Weights of a small GPT-style language model, trained from scratch on English Wikipedia: 3 heads of 32 (1 for keys and values), 7057 steps.
Each number is 500 + 40 x the weight over the matrix's rms, rounded and kept within 0 to 999. Layers, rows and columns count from 0. Numbers have three digits each.

# layer 4 MLP gate, 256x96, rms 0.191, rows 20-68, columns 0-95
486493513545516559494417519493523549427470563554587538545455532462511531527476524509521490462469515525584507469439511458460459502498506524546526550469519478510514448576412536384464415509502455483537546456424482525489471418512471508495478496532519545421531509467465486528513505492468559486
462456467456459505502515526473523517472503548530483524540513511512436494540465485542468515519519486468524471539463489439472471519407478509532510454496458458433455536499489588549481495544522542476489461536545514572509565554493466488457543530516507465531486508511443432486584479480529523550
533503494478572519521443566499472516496443460503460512420508532562536545459626482463494527452494506460585459516462538451518494517520402449522557532534461482487515464410464539412465452497501547477446477556494530518505489518511496487533530492475536518472492510525399506485523510475487549466
495431532517505534470491525516496475467452479461514494513456492610446508475570444467483473466549544529454469529448548482513491525565568458532513546491475435412522448518488506481446491457475537399471523455540513466448505510519474535562525505423465561502495456505453494533573521464542508454
456485592557515461467515531446458488488510453510448551524494458474530484472555504435456476468440444538527492539525533473460504523500528526530542411491530569440511452426533592497468481564528445544478528565479578557503490501417552550499465534520562466439506474498453428434494475495481548505
571495513483459496479512491443544543515485486506461507503486512520541488482539491459534523463466484497548497475490507530505494478536459520555485506482523529529498477455512516444445542516537449546505555595441541511469491518523496537485500482523477441556538454459500472471509477534475519568
546485510415509473555513519494474490493504503480620480510487485544553540464548486524478577492492381428539496502512516476510544550474501493511495454533483523507514549531499467454491399484549487499419566538475493519573508495516473467478485532526520524543530463477478530512579501510477529502
518511554464437497539513486466499417479492529529552494511503585489572599498544510506375525491449495496530485530502546525554500482501487492542524421569408501519473536557527484536426491450497551501380552509545455513486504438430536463478483512464507462532494497477494495526507526571465548469
464603512465530474426471528498473539438495523537543456471477524502511549499530515443467531527477496522466531562533515474493531452490529469545474507462466511501442490465499517470495465463547589433468499598479492496557547482510553512467596512486603455506548465454476472478519520484452513525
495487489482485436498476501525576486443491511530478542528478558484394527443475437606570454493499500476536480529508558482457576468490472464514467436570506473577487510551504523527492420505493512440442431527521483529461505449498493503574507399546559513521587465474563477503551494503537487473
491441504525593478515474540561528448460467581516492561532470470517508521497477492537519491435431514407555560564499549535473462485464511465534527448444486535552479572499580521482566506526532525466518512553483484509484456491477473496472462498503506515490529430500494419477560518547449509484
412535508441509580495462423495574523515529585515504461473507478525487560489511571503461511564470433503512508528523519478433509463468500488479467499511524481460472488524519528399505547493598510497575537551528513515526504558466498503508522483465488496476561530525452461489538485434522590525
467469521496549467487484551472470453477539579497502502436447489563516473570489420489529553489498525441539537423481550551521437492489465426552503450508507543485533533534445487411517548533521520458559417462403478510439489529474509515588506459489556583543539484473542462431505585528529498516
453507523504478532445460487504424566490540538506478436468514483552517553476507496427493503558531519446575435534445486496577507479480504502486507515530558484482456470477507463501490509496550487463515490545514509511496518544481530495491545517473537550480464450449451534528522478527444459553
492490515481516458585560510501510464461544411482571436555500482510469558488500516533513483532471519502452509523452489537570441497529489457532487432569470484451506462560466511526519538531489526449408436465570401508497466459525528621539486485535538494485583496493510517551570542562519442531
522472502493557451422473427433507520448612526518500523476523536495532489476497505521559544449496505454486492554455552475496466479501510479524528479561511549398488521504535557464500526535529559399543558609486559530472449486550559504510523488481576475536564470513519529474538496498505490498
440495535515515531519533524454509494484504488507551510526515375539559536435508554455446465519550470497513513481467482485537527480490458463525484484528518466498487510453475557485438487463507463513462490510492472514565529560558531511438470499548510557411468494520492489536564481471497500483
521521552503560433488472483564423511470503507466455460563425533469439444453422523472482510408444451494518511584498611376465518520483498455528503499506467499450577559532451520527524526519454591459485464551492541539554474431481488567480493440560518492521557501485503525458536514543462434468
522513523487480521564433534505523476503473497507450516536513497518512521491514538502421494500522529529537514627531541525524467551547504548431445539497532573529469561563508450492500513513514484522483510481502539521485474483488465531514489537398516529500505457463462465512449543557548534469
544571583458529536418497550458562541467518539473596522511561543489563498470506594505482626514488481581468456561481503495476477489503541531486479459469502518461529468535434473525486507477481499432493533543565507582510518450479514542455451458486558539443518520478528477458549544498608467427
459451457531504481500468560496522434490437579425485523531506462508442488476519489502520563469497428485551446499506534423503499592466547482517546484449510428436528477524481480467442552571560510450440479542485514535482536550431455567518487505464451558490508483493465443553512500526504480483
424476490508434560469483606422591496484480485479456514507572476520509526497423483480550525546508525507489456562446494507540471536551439452485532499495488541481522463506490482510516537476592513465419483440540541507495472485466568536523500566507498466473457486510509514530565545454553479518
499487554522510467520460468528542447546455574541535505529478487557521559440487444433445536515550505413538485492524491473540543504470432493532526462522514482515475518482427507527474560571464432530470453548565558550470406499503529588568508511477481525544564465464534496489492491525526463522
533482540473449461460528459420494483548436523500532530461565533528470492534508499552514527532477484460539475511464481552519460572570515528505580535497518503491443513513539524501409416495518503472549558504483493546554492473459528541467449533517529446464538468488461494440511519438569553532
579542439527521537572534476446539538498451556467505588528472575482510549516541475559525521480462503467466456464554563476503463567489532503494479537515459578507564482485520482507544524527534521516541486494401517498530444515511446536520483573507548498488541487425476475475534497590507422468
496533520491518475578447494498487514492495576534512536512481497511490553488490489464495618451510509462558551504537503516486493537548476409537492452537521508473508598521462474484512559466503513452530455519544535482455466519575538587505522462518569531511493459504550553480587530583483488435
474506516565469566499493554491595434489527545511498542492547506489470545535527461520471542484461532501453460574469554428504480476474445469534561563498436583485423545492512507449441510531508461447440474498563530522565550499508395486570502493488545507513510463480508526520529498555524499452
488536517551558510493481448564455552442529448462455514480477461514507529526466553532503514529471504537535481520399478394509431519514512501464481479476489461414563499469501515415514490537535484522455475494509489525546518513494471505478515546506506465460456524428438456472479492536551511515
480480592529530600473466485476592502546477550535547471507522516521575601535520526434515527479514471496568529540592550547471512468561524433530432562475486530496451483489530513484499500497485489465469478472429485474542421534506525535494527567477484514442514464513525476487524471500490505468
595607448528456503466437478492519507509503461497498524454500517509549477492580508503412471493495536521539438501422465501610545534496457536513451534459516494433455492483516609429474475470493439524413504475506534564544489454599493516461562507507542447481515505489467493466518532577571499495
446453562508507459517532495539488482422464433532569470522548545491447512544439481492508541505536479519522522566473516462523502549570480550528508484551413507462443488541505528532470479499477484476518513542559511515461586513501476543441458497522519491555503488475442467477511540471483458529
504475532478531475462553510488467557385500443536445452529502517521478519390537459490530550443482531511589468552478503497480508537479490496539486552556455468454542458471505560529505467464511489543463522552489462504545496443498463484550447448515546476488535497501512438511519528512517493521
461473512509558516567503526439480526434431485492530454530449555524547548459489489531492597439497520425479435555550512510452488458513460491542603434442492503535515523556475480490434468524485520506494476526522516491457477495513517435485429439461504527468542510534425455504464522554534563505
432470472518470545520539394495502519467518456499500489448510537539563616525583485548426507532457541490493511492455507588528484561495501474499446522513482511473567503507551499489506516559494567469512531481495424531525457532509549462489571489508499456509600438494428519442486573430567508505
485522597460492441464533512525538443476505520521511479470468541544514502449486518480424534465443454531532546481484538515455488530485448510558504480504422491480594483514482539473507453520502532488490467608531517502571475461575532573460568520570564491518549540417455449518511548515493484516
473510575481561535458570452517454556475490493485551516504509500455482527524561558541449522427502499471477491575493582531500441515515510469565515526481476468520522459486439437498462499500467495414458452542458562527529467539521438480461515461522498542496498401457434396510494554567539497457
511557489532533516492472544458513515512438475511505519513531503521483546631479530511516524418552517516495441472515535450424572598466477486534554514460411523539561523464460555495492521482570487508485456511454437534435505510436464540478444540476524508481444506551456475534449510544456502471
495519439573530555480535473469538558536435524502505432508420553501490503536531522507488493469491498505416515556490535554554471516478445468472612499463455409506492505534539484532502535481511522495472441513508584519502537483496485531476498524591469506469525424498446532472520532458494527555
509501466471485442474496524437523474506452568531465542535421533577477580563572504496488501493502499534532436475422450520582462587500510404513492559449531518522485512504494479477519513488488460443473479512476493516469479512514456453506472617587489501600540461491504501461537499475493478461
574499576518543498484461528446454441513498530535561539499421461505507464525541528468509491468469531549542539516422536525444491525472422526509528505504505496514463501485484533483474510556519512451447568541436437534524460490501549504477507526508533469513606510458456432534532524538437511555
544483489472491513483475501470484510506470534483480580460488539463471469499476597478473521504467488543511501544470481481500479519499534502464509486547488560425514537457504476527452487596460483515500490495619507541543474541454442428451435432497574502488538439469507507468501548526473522484
498491456416494506500533524532506490426504477493559453442511529501495515510526523463516508577504482497556523574450538531491507551478467459471490533518470529459505452426485567474454554475556524470461457547501500504524460528452558464489532521514501468475544392481453464461534533556479541502
492472517491578526460519463475499457489416475522447506458465529468592563559498464465501547486536501525454572500517493482531515490521414417538531512507470506554448526488523531451416423517417543507476456500462464521474520451492393481539470468474553502445533443500504493440508492456481475498
515446494470571475555518505449542484443581529518504485525367467524476507464484438487541635454486509495492497446465522524576478473493457435523488417443488472512530605517527435452492503475459498448451517462459481531583438437549484486501479460531465490494524477505489499459485491488463517503
515514498568520538505419535484482481525628532560497519458491497508471495566431463532419537486457507450593546468537478548527493560504489462503482510504494495505503503548459477461584529508526482530476471451432448539501433541543458540536517537576559523568486525505522496464492520530484420421
446524416431519496442532525435474453456457504497476529490559539518449523469550491487491507596488448493497472460474517572518449433483570506470472481484490530460558399467487527514517465551468477460516490483486503499454459521499536568555451502509594456462494532495371497454495508489591534439
540479456536521539506453473449493510554590573566470501503467552504518536532496484470513501525474470464513510525479510479444447499407486529424500522518480487468490509487545538547513516517516452524441565536508530527504447590474544489497474519512503477446456523426430521483527429519550532533
454542446559537531536526531448544493462513499451471493498433517478488539477497508501492575560484537581515481528452468531526483499495459495488525499499473559471484461472518501455514504518489531498382492516499485602524484507502471478520538521507514517533473498488458446475483564489495504492
472473517439495516465472389487543527450505485512479485533535524508517537559474499475460458585452453497499474578479587530555471557479467489536457484522540524511510479517514548490465503456478467512499505461527482481578418450464438513484453510567413438502597484541502466444550457498467491481
# layer 4 MLP up, 256x96, rms 0.175, rows 20-67, columns 0-95
482467522527473540475533468459505448364513488509452439549486508517541493501576546401501443549516469482515499491540469508510444506488489544525501491483545469495507517408539506506533523504558447503545482509497519508541492504537442543483543533552521478473500520400489439474490437538547509550
499522489470513486554471481444581496459489478506433509478489583504444542563477380550431463513558428532490476459532465470477510515428509482483548445556516455496437554510498529556460453521483504507479513499493517505511555492499529470501578505490489453452532506509469506501507457422463545499
485504539514530474510494569522486526512496497563443532444502501501520542492535483453502538477516494429556587509538471492492576445445441529575471569544486507496465500432449492499590511451569545554502478489459482516514493492523523552456498516480525442507467550533473540501470535519443519486
536484507483540445476526466479512508500503434546546527464498465504514493563483430385516460519446560496492570559541526471494509457484463492481437553441536526499546526460515398563460487490505491455514504535496515496466576565588458470394501470488480416464481484451610543523464462536538469495
553445526420519539481548485436555537503517525484452529471516472490563427483550407479525478487511416483536464485530475500530433527434470490457581479560569502498476575441528596446535441484468448527433565491501561525470495507483526479508510521473519496442547451488465498484545478456523508527
471588490552551484536521490499437469472528514486531482436480517460464533506435491497463484516532483488452498500509475459472506548462532529444494527498475492456495508534485455509555481483460541447514469405517440519514489511486481500466482509490536561435460502496465586525433505456492553486
487484437397421443557490540502463501489537511518567456544509514468544507440505480498472481515504417434493516491528492464495547495497516505480440510536486530517559499505519474509476521476509491511515558507491520485539530514430552480462453523445521501549486518472487559583546470466479510531
514483534520478488482569542541537428447513465552520531554532477562483564594490458564524517508533526474482490512499521495473581512495535417526518475505493425568434508389521522560446468469444557506531495486511448507457566551504507489496456528526523480548521480522511438481472494490483393443
502462461553494461493572462522441463508464478460443469487535489471529519462558478559503494457502521433540426485522611573494464554538428495471566542496516504544516589537540452498498490528468510530457582452466503541448501500510468567537439513424449497451417505541475483444479474506511575487
485451495406464439477594536529536521485490472490530522537497456386496470525555494508508483492509489462441526502556513509499506524497434464438422522490474563498431504558496416452475462536456513480511466449433526510492500511442503488618502514497488558489485528494547514497501549513504612474
552443503484477469518434431578468492473588519484538536508457532548471497443543515524517504455482505451492456533517507514438519458463568517501465435507454490528484496541525477528510412447558501477475439497489540486526492487458553425496459450380492505536467527513500523541471491539504521411
505482497506523524472486530481455502532401459466545420497476446524491460440489575518527543500446507486515542515506415461423485477479524511568521461446546560496536522380480518460565532512435497483461496488450503526501503551499514492446459552496558465401482518512525510484514586527465505453
550468479527445479494481521428520467474496502488464463495548447595504517535493429479533554406437509474543545494458497528581490496511422428509497475513547463569471549550470541378462512566462537517515469456425516501470520543547506467535550482562477439533455570423510513468591457502486479494
475497531519508525482498461493440587494537568552544475523481465554460536496551454454493479561449485457550486537472472488546525455480491479539487514545576466517498525478511461543576511521580457488521462554504479524522479560510529475503541474510528517498509489491509543516556455535472519489
415505490490458525501440527495519515500488508574492491539478510496538446510430491468559489388483447528516520515481538536435489551517365526507497450453477520510525482507450577498456518515438513545539470492501546452446537530508517475593523514548488554496478447465480492551491507398472476453
483548454407485455558506486527501392421478537482535520494515488516520525508500495489491446466507502530531436512535483430509441537476464505463506517564503528494451519457475474526500568441533512466488422550569454487536554463530475507508600573414450491484508537534539478538548514494541474469
472453504540542632569471459471484469478540484509552534513473459561506550499489534474455516501552560400528449513573492510511462481513411442557483470527522492464507533464532533482478488495534451551477471468470443496526447503518576521497564471500540517506514501536523511458485459471470480500
467474462488441599454471552476559504546469533545531625484498452511565546541506541465503525563536563519495477544464495493512515496520501560466546468447487547495458426473489468452446483526541411503532492520520499496444547518483458459477437570419441487475434485508435454504545513516522502531
405489478467517446495457526475474572540518505514508468402532530473484481447480492508523511530561453543414495499520495424531547527441572526513496427460487529504575472488526536522500510471502505520534486537536548455516513480572527464453564414469545475536479487510459532460470527471513531499
401443491524452561556466448458463465480531476462458563456490564498493476530541512501485398511431555545531361566478441573493502559529517569455512543467486535436512504525595509471521509530430445537458501455535549449562483501489479518528533500518545442471536521488459497472481497548499482509
453530542473477521471485458505482480485503447539490472525452486547526482485438561535475535538445572457440546548541529575469483401474428530509510479549459519534502503464466573429475476529451520505540498537455508474474442473501534509446489515459492527507532544526468460474491503487532576535
452522527504513488483523453525560551556554482489522535440519567520474487511514539459495457562482483534460534564516472498534498518483452444507549506517466522504494546497442536475542542434549503491480470555599592524505442461548526548472525559511495538473448466433508538546449501510558522459
545544462510565481499488553571466504543466471500497490475549495506515498557451439526520477541441533524530515519491504404488566543490446499557619602555505552533477543491511472419508500534476474532450533472473539510487499553501524587505518467484562517536519507449452425509497455526599419530
500502475537460530533475513552503469475479476491549594480438561540537479432550548530434417434553475496455450564553517558549540525402491481480509472480479429456464516525465555506544473473583471486485504470524528536501500522518477569538491527493531529501506515511526528462468498549546488493
455484537507516558440454544528539496573509471583506500464431486451477420542441481523480506556480496491529539543508446499492560514475491466507508437517512402495476568515519458431490465422511516495503475457523479468455565496510579424535546448445488583567451563558465553447511507448511581495
607520429520490536560545497519509505483504467544546519539545497476512505496534520536461515478524506598457486490473499525562456508404526487565506512461479473579492482521520511490420503501527489544471574582449525563494551475458472552427464530540498508492527534483447503536478438551426525461
565434441461539517469500415459480572539484520447530452497463508439436458517527545414512512514541497555552471440483501598469500492492485490481470505518557487592547514495534534559541482545520521448498478521462473538461446513452540503446555525534542530489492419462489531441442464522527445538
451485487433443466483553546500486446451432516516545502549465510512510471427544524494529474531574450481536492513512491503417496470422507495444537458555525497488498500501503515517442502508516504484525542497565486445484494464491481530506512471491521479560518477559516570539536532441468501538
561525613479494542458550438551530484477502490505505503489411548480535486532590554474521528482414489536533523594464529485466461476504515530489397455497509556504479456533445508448481482478525500525482550542472485498487521519547490434450547580450518521438584438522458515527531503512468478500
476454579471500494575537458434519462545477525540487519530411450526496515462474468462498568482436443476538581484537512494460492459505440428526517442562432445539620458515470465527477501520492540459553483521492511458530518479445422420537456449544484516458504476540555531502526481499474502539
552499488487469489545514480481539478599480501463468562493482432491472479470479443498452507539489529542491443519519497513520522436493425470448567495462510499468524466500621489516524542476446465479559486482539459464471406489494520436469549545466483505499501497507507523450475480539491553466
492454507498473489490509525524439513494576484535489508584456523385547471478496502478519552521435514535503519512462522531496475541421489510551436453554416477504503489463483510543506534530479421524498479521540495489519513491482487488502475460537508443529474536502482491511438495513526480490
543459562570454530481511486495522536424449429555459431438486540548546426494498413439485551492520504529445504526476498527501465507567539497441430548501472474535519562532514535445449496423535502511503559417524530464486527443452492529529532527572514490508558561485556473524536487466506518485
567555518440537507479474544495498440483486543465525423586502513477502476445465510482527545506529413470520489457503493543471452492497549522384495457526460559477485589561457518492561510556450465580426519466475473522539490454462465450616435511532449564516440509525535490464484534584458471502
455487426475477545518507493416516576521480467535540507528494520459513507531533517492486577538467490460514504507517459415524505479529533450453492493517532492547467509374477470453453558519504482494493511552463500546485535474459496499539424530425420495484442497577575508470531470497566560452
547540481499471454514425554471528475558465534490389422449506491516536488513477483519574499510556465534542437514500477486523474596470468500452518498526464536475484539539532591440500493560552562496437501466507423523532501487425523508561526572484537513513472472511482578463509482462495458584
466489499498460423538543530574518525455453534534539481522509538425524425482482437481489481526481498537479524475455540538492507463476545445528487528488480497470432601522593470506495490439455434438458500472536479513510530473532512517482500426502551479568505495522505558480531498439404480526
546450486495558487520476467500506481509483442519535463504581478449472467486582464501396490533435508493533462521507524429538594516512483546461496566568536573501544491497519454415518432492468469506510495536484461540578487518497505508458478563512545523516528469466503520468528502458474541463
541414473492483515506536484476439602399558506489547552456520470483394519530487473435509499507515553520546469517489517536505483574507430572474424546492551552443459516557446499484513496519497417545454458481461474509540519515495491525518472578516534516494476481481475468499450491434490527529
502513526478465529491508513536475424498518490524425505564466515538467510458467535472452532498532498472515557528530491527520479367515573549540450442496521517503563556504490508492499506525494541480514539482415494514434593518498542447443520533479511485494518542474490499470470476509478481467
506518531516539531423545515468493474488475550487547593450472471448502492468494473420469513506517472527478537425486538552485482495563525442547492446461528498543481460513425548488465439519471479586511547468461497502481524538456540486533496449558428429428572518492491491468481487526508577545
476484455456504446515550533518444488493559510487482440543512531450523502551495486430542496487532519477525564520538513525525517508536522485483502509572454506531502445506444514556538519463491518410521481528474486456480569533495473514494508511481450467548541483498539493527436513530490517481
478520481432530443470473457516549451524519479521509476503550523565470569533524562547428522553500537468466509506507489509480442488572496494494505526454499513473466504538470452532469472510565539464604510530546554500454450577512533506453506515515488533533419563512524533515482518484558519450
492507522539424519406511498586485462455472456483547474430579488491534468488518529477430428553509477455553491561482527480444526537516489510468469552483480543537452442474460593468518499492560511478500445544522478522448535575485486497487483514459505530499465470473500496500518537514510476507
517496525529515494523452540480545530476542496569538479532551462507469475569447541531481536528529570487516516463596480555528487533521496461525509531534501561520512511516497535486636400573536528497527434416431474505489416511517463469501548547522515502523461514568484484513475546501477453432
547517543502510572505454541557522461555503506547514525508484614545450509548534461554508498438538520499505488512454435515453533503428467476499583462546499463489560527498466505489456511415586570470478479512505496438473510552515472472486486450527466554569483506534603578564448456487459403483
517470490522519577500464462478501514554535533540466487524427537550499510504526466472492499537433457469549514538452504443429434499414486523459495524540493475485550508487527515555522494503486461514467546516501547546517447585492535481483464555527525469440498533446426472483568424518527540524
530480556479501474468448475501519470447478452514556500497502478587519472534525549557440507510489449489475492495498557490466515538480485479508469434483463482520454495493487529475416463535563469431504451478451514475508543489504479526507534470582503458489548413476447543486586464519510464494
# layer 4 MLP down (transposed), 256x96, rms 0.169, rows 20-67, columns 0-95
570509430481500470554602448477496511521479459473504509537507464457572507530492480470425515527474462493487484445504493536521433560435523512475508482629422560424443515530510550512445547535522537517493551438534512593449439482509497522494524491513500472507561503441515541547490489493540548504
508442477448544496483482540496466460462573449517503489505523481519473509532511473494519480532576485496520553514504465455509524503489531456524495491531479417441480440500520548553503508511449535540447526463507492546522524548508583532453457458504497484432513579452489506487454326491541538466
554521460436466476525459550539539535511485500546470523458498526491477518529446492512526449537511529436447567440568571561465512465500503508559521493552553450549481505461568490516460508463459480567541449545549514525507478438474513515587485514491473571523475581491473478472506487583511548472
563434583441532527468510484520507494508531567496519497502531450587481526513484541507484492507418471519545578474422436504538529543538421456546558520544492391547473494522458517541532502516498501496465502474541442454481450457438502517534434484496523486484458527555442460524545574582557593490
506463540486507455534549498492542532545497529551506529474492522464509518449466460494547460508503489503496501544555459473516479501533450509496503503514484518529532471455506505579485442466542469510514649486436441479552543510528502510443484526476465466385493533512535507548440372498512509559
523447506475499467451490500493560521511503487435517466567508436493476482476483504511494488511498503510491482546449513485511484499508497550490486529441464539546515487533507481541495516554446537441476499467557533532502491506476493515487490476517515541504428513503510504519547684501516518476
511614467503498435493448481485498524505535496524502497462474501531512562509526493447459421477508559520460527482489488508539547523560536497438455507478477433495552508492541517499473523511469473488546515502463543392536471504479490550474489492411536437474468526462513553472571462483549518514
567539519520506501429473490483523541505488507529502557547574559485503464477516506454588520490494447563501519515507506501445500566459585529472479501579484459542480479456461501556503526493495517535469537481593530575461418435477438502574544462449490522544489481450488488578463454437506569479
504527589525475504500472511494465582508451559384496411496565527479543524476517515533482515484447525440527512528528509517479511514564533484477490559479507475545474528483533514467478443551486506508474555523466542592503535550430480527549559481528481540456536485487479513475474601496488528517
478579484465445455460505524490556508472455505477494506513502511449509529492455504511503473452508512544521510526532460460566554524495449530473483519439585560568456539500509487517526541446519471415461476535428462457561554434517483417512532458479506487431543436484551499475525644466441553545
569468483555452482531543480508452523542490478535486497536553562502498502480420444502512519479473531531500523586583569528531477467479539527441499561548510468484509442437579502496483561537488466502545524625503559487471492534489542506461536556456485539475507521478447547482475517410523578485
442494514445544553470482484506556532518517476486482524488479556561533618501504530551448518572475451602501451610498613451491456434525456486481536484483503535476540520543477531459534520510516518440541533537566516461544440518481481544473523472422497502523589556462525529506500523492540530552
501534408454486495489491423516476540490495476575524487523531491578485510478510471467496440556428494416490487492466516524433519562513451512515538518538449398511465541491489493511439496483447506534572465397487509420546541480548473508551465541525556466593526489479496501581555392450488454558
480520507506506507458475525481562446478502506551477499468450541496469511524466532480507476497513498518511526447487515511478462421500490525534495469497529459473519538461464479556474471499512474471500490466464493430513501461519458504497487507547530485511520499496515502513485266518539475483
515565476485553467491528519499490550488519469510487413516535511472459551540552559542451494481542569481423441471539492533528523466477439471527559502482479510513598449466473445472518526494486513467494460450511455559500468509511524465499503552509522434515520432586540407597568478428456479554
556520487531479453439514545503453484453496530510561498475503521455540457481563510450481487496410547440478582497477495492515543464524473500458454489522500665505499539552521461577498433545537476428526491456480458538524545485481449555481524438464505512545550528502437461437517528483513491474
458518453556462513476542544509536440518528437510503520518476496480515509535477569478543478511585512477534478489504531528489511474474538475506550419510557404508472492443497486509541489481506451520500472504494440432487493460541496495519574485540529519472497558513500483511496341535497486548
486519476368490497476504477470539480522502465482503468460474457538565479484523568552524441550505516519464483466516544607500552487473474486524521407448484497490441553524527466481445436478535475488496458482468503507486474481495467421527562471482534500560476534505493517496463630516554547518
510442487571408553580507512528487492515509515518496522486451450421525493509522495464492522483481532456523457470487548485465465469545564576505420484538471507488499493529526430527482448537516444572490464498438517550497524526479436475585496465498456497516557506482440458522461575479530494483
465467417509527467554525493541441449539468537547469589503493498541459486470527563504444514521540468468540512482451479451504501437493522530495545368485456440481482569525542450379416498469537492479503519552463551497476508535541526525565564510568461489479548558473502551482438594486444473496
493454548540467496478456502499453463483511492496562451542543468553558524481441542496515534466505431515525458516519476487484445564485558488501521438536500515481486509490491534493417490522489500440500524540531432551530469459480494465479495456486548499546482491452403514553515589553483450464
512549492483516511482501487491460456459472470499507473465424511447513518498541545532543459409574467536591540511586473511499557504462461469580517502519516500489485499554425534515508480499534492477521455509524573460481545489447476551456525442556492570444539515439450464519490571502540508526
579540526539451389574504526494401510509429501515527467486585519527486550432500502571503433526508499494473517396564509507466561580474458442507456466483533441552494454509519556473513453467536522499533471502497574546526497493464493456511410549496469506529493495552426551521539488465527435533
490453502524468456496596497520472507476502539448513508500423469508525483489480522489454479527571528519564538490458483489486512471517518471487522504599477499410472513492509511509472480513504523542451439507473524494483558504611549469613554453554492526462523456586397544549483486484507456521
512533463527467499493526487504512482472455513451523478517438481575505553500461514510555557480457507476470522429463602576509493481579473500517557526518483586516486504466531516507492473584467473540557497516490494536522492503481507482482496518480488501507555526453491462492485699516454513520
454513520540493492462549475443481500490511657467499503507504493486453444546470542469534531573512525439589498481575490537477569550561495453522494512539533553508523550477442469501545480533518520458493465463445415467540421514491530469512445515566445455566497459515527537428512480500472498468
504475502495506518486513455488547495506460520468517503510556498565588506463538510534469500458492505550473491490495488499572519486457465476510496396488560501492538476484467518469455490537488503510381465494468480497477499498490447534476534555543443570552541418445509567509486578491545472566
521488510445493530442489499492443465455430469479556474442557548528485488466480487528481535536491485506591488494527542533403510446505497514533499537515513543501473445487485441473478514484544510506467524481485530533460507504534531515490551460488499517540487457586454517470548604521467513476
444456555502542498425575496517534534459520602543499448547558523491450568538518489561481511505504485472510495465486474563506510476530453526495540474454543442496517542553491549506519534513496485475463537548483504445544460490491573503498505557533545588503515444506539503480503335499465466529
547502499439535516428485568534477584520509549433489427450509497474432457537543537493469445477470471514503422607459553457546489542479482567451482547413519491501492477455531473439529550570509440503490483462509622517500501529559519517490472527544461446545480507485412512493474475490471517526
467497561470443470543483477534538460460479487445552500491530478489525526503519484532486559478544391477537493469502448519468520498496494531578477494497503544490481505496513553486533475432527509445575540494507499533439518516477415491508480497498466509516476504469520587501504612523556409485
500515458524525539480578551490551515536499490495512478500565465509485478531459488465462506525487479439519467516522477484502467445567460454516528514511596525476441574528469490544540525518501505539548502505440571509460513512550520504488523497509445452461572472495480470556541457465495522561
428540490528491556496498501507461533541489456512470496476511530446491522565505511483565527542482631490412522512467662439450515574496470531443533482476421586535505483461480473515489525543490478505527450442510488475537538508486432473518471544482473534522495522493548485379558529504497486499
500442498524552439533512531517439458523505527462495534559490491487451461507457459473499533448540500532532485514538638504540440468496516441472536425468557605461461501534514542492485459499494480513481518532502437431468454539542466393469467592511548458499427444549454502481499330535495503523
492508593472496473444521518498524490508519533464504432456460493583499538445452505487477525476446517495509573546495566517496456506514487492537507506515470546512496440504495492549449425460472482406501488563510560498539501409541480498473576542564539486493528540499495504522471587542504470545
526531425480483494490519607451463517541440462521518484533454461479566516544509496510444561454522520486550457510505492495558472538475474474566545490436506541489480515481519506429510506524490454465497506497486489506436521540419508528471564496508489539514523456451540471409494602538443593546
473494459551551484511451426455546482575470510529443515490459542559526473425471490474495578573421518482477486519508520552472458419558488483471548539504557591480496484524433476481497471540524484454582481393448535447539522487448501474484488504519485482530470496501542508478546568496464504531
483516502488501454557470442472482563489517482530530472492569516460519473479515525499454471524457536506458476472459599436559500530476528516469568495529452453451509534489523509444424544498515549483485459411558436513512526489537508542448491496553563473475618446477570583523517510471506497483
509475453483474494493441461526599540506568506450487501469568482567508494462532515495499525467506509485519470556476516467459489515489488489426493497488554473499596459531465544513438616599507538468477472533550482595470525497525432481534452493558539478528412503410490550574464501494512534447
535573480489455439510541453504460538518566457502450514570524476529433463486477518483444469587489501515446529442547464447589557514534481537517517446539471541480519473540502466520521472517548479500504476448490461434475368500508478529470530489489502519495495463527492485427464498488512489545
488493461481559501425457447476523495483441490482549565531484486527508568475501468506460477490533474497480518514477431555433605444481489473529516458577456609477470469546463513575503519557452528471481473419557494512550542500461508441466374474502481441465467505474441497527496503454530548467
513511470503462463595472484534515453538534510581477549549536468540532510486495490469460488474557537476439525489543408534489483529561484541474482544469526404530480534486509492491507524516474510518502522487484452432479481427442515525513497475459513507473490547467496530553450486463512493512
548580499500499515521500467478487477535526470516527556548551464457504474497513492504492437531532515431468438489546477464532542399551472482555486578541528586409498566516525509473526479545504510549502538538514530515433510453446525566482514416531473512521505484461559455400517482437520492462
537445491459547506511452498469532484479463437439561462506511423574530491485504471524501507433460556494446466577487505452483453552516491530485510479458493490501511545529466390485461502548461474467431504533523492531540479460505502522491461480547446539485535505494469435499537569457448498463
568489449494483529476497502510476462491465530492457475459485541513564461442516469483516505505440480551461477553486478510488498438481475529506580426492482559465447452458572502493391513467467491470477523597488602496499560525495513523465530471474496516449540497462454475558525428482511522595
590438617484497505507428488554575517511541421535591446481560454531530487469492489489528518503533597519505525536531528434446573517424496485505481475508456459526496478501456527519513574520546527564465498550438538543546508463498488433501485470466431533501521544481553450527493527502530492528
486514530486513454483471507502503454529509495532492505490515513509489514531442479508484482508497496515461533512521502499505484466494524528526487520512448457524503459495548513543521504555519467538509545538511505487489532524513525537475486522524505463487541539461567513515469210484516503505
513524519539515519438491522472503522432465432520516479504485481526485486456522543482456554423443438512533539553494401497508423525486498436548536503515490501433452535507454519462449459519494545425510475492493502575501488508529521493542525536504462466540565402514462448434529534491509544474